{
  "n_layer": 11,
  "head_dim": 32,
  "d_mlp": 192,
  "vocab_size": 8192,
  "activation": "swiglu",
  "norm_eps": 1e-05,
  "rope_fraction": 1.0,
  "bias": "none",
  "init_std_up": 0.0625,
  "optimizer": "adamw",
  "grad_clip": 1.0,
  "schedule": "wsd",
  "decay_fraction": 0.456
}
Each number is 500 + 25 x the weight over its row's rms, rounded and kept within 0 to 999. Layers, rows and columns count from 0. Numbers have three digits each. The size before them is the row's rms in percent of the matrix's.

# gate: layer 5 MLP gate, 192x64, rms 0.191, rows 59-72, columns 0-63
# up: layer 5 MLP up, 192x64, rms 0.174, rows 59-71, columns 0-63
# down: layer 5 MLP down (transposed), 192x64, rms 0.168, rows 59-71, columns 0-63
gate59 107:486481508479519491493474534471470487518514466501504528483553541469497459496545514467521534500520497498524477506432499539491493505513512531521501516494532505536487498503494524505515475488551445
up59 108:570477519524495471528503533469534543512522477481469503529475507463509516524545482476540509530537530497526441487490500515500483494513540509525535483470504487517516488473510509522502508490515488
down59 105:424532487532500534529498460493531452486463503485512536519469519527472498493532492487502531518477488496493521503467537519529496490462487535485514527502493509534531510502477522548490517507472511
gate60 093:564506503483440513504535492464530503523497505489508486512503540493564512512501496473498539492529517513437490489477512527494523550473470519482490520511456479468463510475504497503507489496491510
up60 093:494527534536512454499460495471481542451512522513511503517501542546506505525444464479530566499512520532481504499488504517522502479496508521495504488522448496472508511488489486458484510516482485
down60 101:476488481520548466517468496492467522501521478504479484501494482498438503489482574502533477478522502474550508515460489478531490518493505528525532461490523507524537486544501489499489503532508523
gate61 104:507513521543493463528494502455517492461485466452466518497458496510487483490523488486506544510554496514526458510515522490466513506527523475522498502531492527491552486476524489496527512472541466
up61 107:517461507489482479540443466558450533492514487507503490493487506474493492472511516495513522487480531484459455477511442505488499485490557509506469550498491511503471476494526475515502515498479517
down61 113:528441538483493501525535501517538478497471526515528502482491486487497514510539438505519504513533552520484512498501533517489483492479498490465523490512515472550491498518492438526547484511504515
gate62 096:475510499514486526480477509446526501486516457487480513494482561458507471520537500477471515504554494522514486480500503531489487509508491483514511547502481539506474466489522461541564486497491499
up62 092:507516513489534521530466515485531459523509477496517492483479470554520489488495519456477513470480478445527537510525508563489499504477557492501465503503485501537457504508524492492493542504510507
down62 096:487541516549525485519529499499522482486518499442483528513496515490481511519506484491476489450474476498509517473507527533480455517561506502517454498485474521521513504488497503490466490505578491
gate63 103:471483502523486563526480540532504480470467528507456540510512497518503479506484489476501475459496469535478534524450484487510474518479508517557483521506484455499507516525515497508507503548509487
up63 094:456495476457506496541491500505472519495444465534506529469536520530525472491465480493488467496499479500514450513473505535552519493487460520496504485517491519528531498460504501545490513474517513
down63 094:496511491482498517470479474509495556486520486543489466479502536542472536509485497522536544499540526499484512429529527496496495512515491499471477517528491491503510477500499501525485434481469527
gate64 094:534499470464527487539500475541517499461522517492459537502481468514487509514527537468506478492509510516472512459504507512452479524509506491452486534458440507534528491509471499504521493528489482
up64 106:534454454494484499490513501528511479507493493519495502510427510525521548515476529519517468496531498515494474497493464522494501494493506529520486478487465507483531512504424444490476508535492487
down64 104:457492493539500473499477514497444541487488519508528489509488543499484517496458515480510507486502521517563485532502483517531498483480489518528462506525538454495499518495520489453473550487476534
gate65 095:502480536544528504550538492461477532514533543509509477504527489447528539488501449507527490526515514485458490527476512511489510523484481519496521534507524474484502515486542497478528472514518476
up65 090:526490480522523518481522481498513505498477505491506506513506523467481543473521475539522497550510485487484467454506503524476499513491480479490551481521507519464502544535549477425517500480524477
down65 095:512532505502510519501516539493512539549498513502506479490516506494453480486486524498477483562496464457488504518509509501524465505475490505530482477524468481484549548515531514466453476477546512
gate66 095:495502501471456504444525542473507496461498514498462508525468509514492526507515559507469540539550502548475513475518510519520500529514469490485512465500491501482543517529494489506508472536488509
up66 103:568496483516468537491490482457516508491516485519522498523468493474435493480550472496530517497507526478463506509482516450495540530502475524470528510463500512487468489478517504516535498487501521
down66 102:470513501465483478450532507491481516512550492477475465513463506529529513546520545488467500510504478504470522468519475508558529482462506517497497472496482474524490547519494504500526507503454505
gate67 100:486446518499519540493501479476482490521477520488496492495487416486516515497509489501535495511491495504487526476542475530468497505511525571500514483432516493471489500468521520538513495484515504
up67 094:499486500456499498524504478545491508535466473479522502532527508488506486547496522493501492483556463467494577489467480531523526455461531498500498507495491495513528498486510518451493483503488528
down67 096:517525552475526453490513460491489480456502487495501480542534542520516509445487507534462520443494515510505489509463503471479541489507513466519487517481489477505497539505531492507527519475515486
gate68 103:506474471468498529535490541513499484496502491448479499517508459473484490523516492520506556481472457505480521558508551495515509518519499511463497474434517490506490502484513483531509479483540519
up68 097:533532513529533509500492499495472498520517534510482473520538503505443524537486506537489510507542477536492528518500470515547519482538461505502482472512523487461504478537528496453493461536498488
down68 106:534523492494540487465516501530484477513507530507548523450485524504452502512466521517507447521524474491513516496520496520518522496531473519486454525490519497480541448511528526503525522473527484
gate69 097:522508486505503469561547499461495508515488492470503526513519532445496472493517478504503478518506494539494491476496510517492504441522496521458485497499495484457512572471493472528502544477488504
up69 098:515508494501493538532533514525532535538512467500508529485472503485502492505496530503457495482510482462502461555497522497504509499461472483484511529513482514542482539500449513533468562509468508
down69 102:470513485547512514502517494548505522553548486511500506468488443504535462493455531495490528489510481476490488510507482522501499496478504463503488525501549502522499446528463526476502466468490507
gate70 105:522466506474513483519486515471497466486499488463493515510453517540495478481487533495482520548506464516539487498508478528488533508472519534500506490513470510474430501524495474475516514488563464
up70 100:510485505406525468495502474539486511523484472523496524506528498520495488507487485499545506457464460501496482464529489536480521514479493491445519505513512508506470482513480488482521496501464458
down70 102:489462473456525467518484483515539476551508519440498498524495500550493470485526467502489482507522527489540527510470531488490513506475504517489479527530451489489491487468477483511557492500516502
gate71 096:535462474472490502498483464488514476497518497467533533486524483522470497499445489488470457442544493474471507516511483481507499517492465535536455498515515482486523532522482529514499506477510545
up71 095:516462445515520494528527482477493485504504501472497510500434552455479518450555495487516485486502501467506510504490480507498518464512499504453447505538513510471489527486487474502492468490515511
down71 093:513534532497494480450496473483517505532479503473543484478470473518519465515445525529461513478528498495489496539517466481512502550506465504519525492526469482484536486500473494490439503518480500
gate72 096:531490503480498485502517496526494462443514546532500499540535450469511473465530467511489552507514480536470493495504478516506463512514531540483526513505531494469496482486513507508543530514530478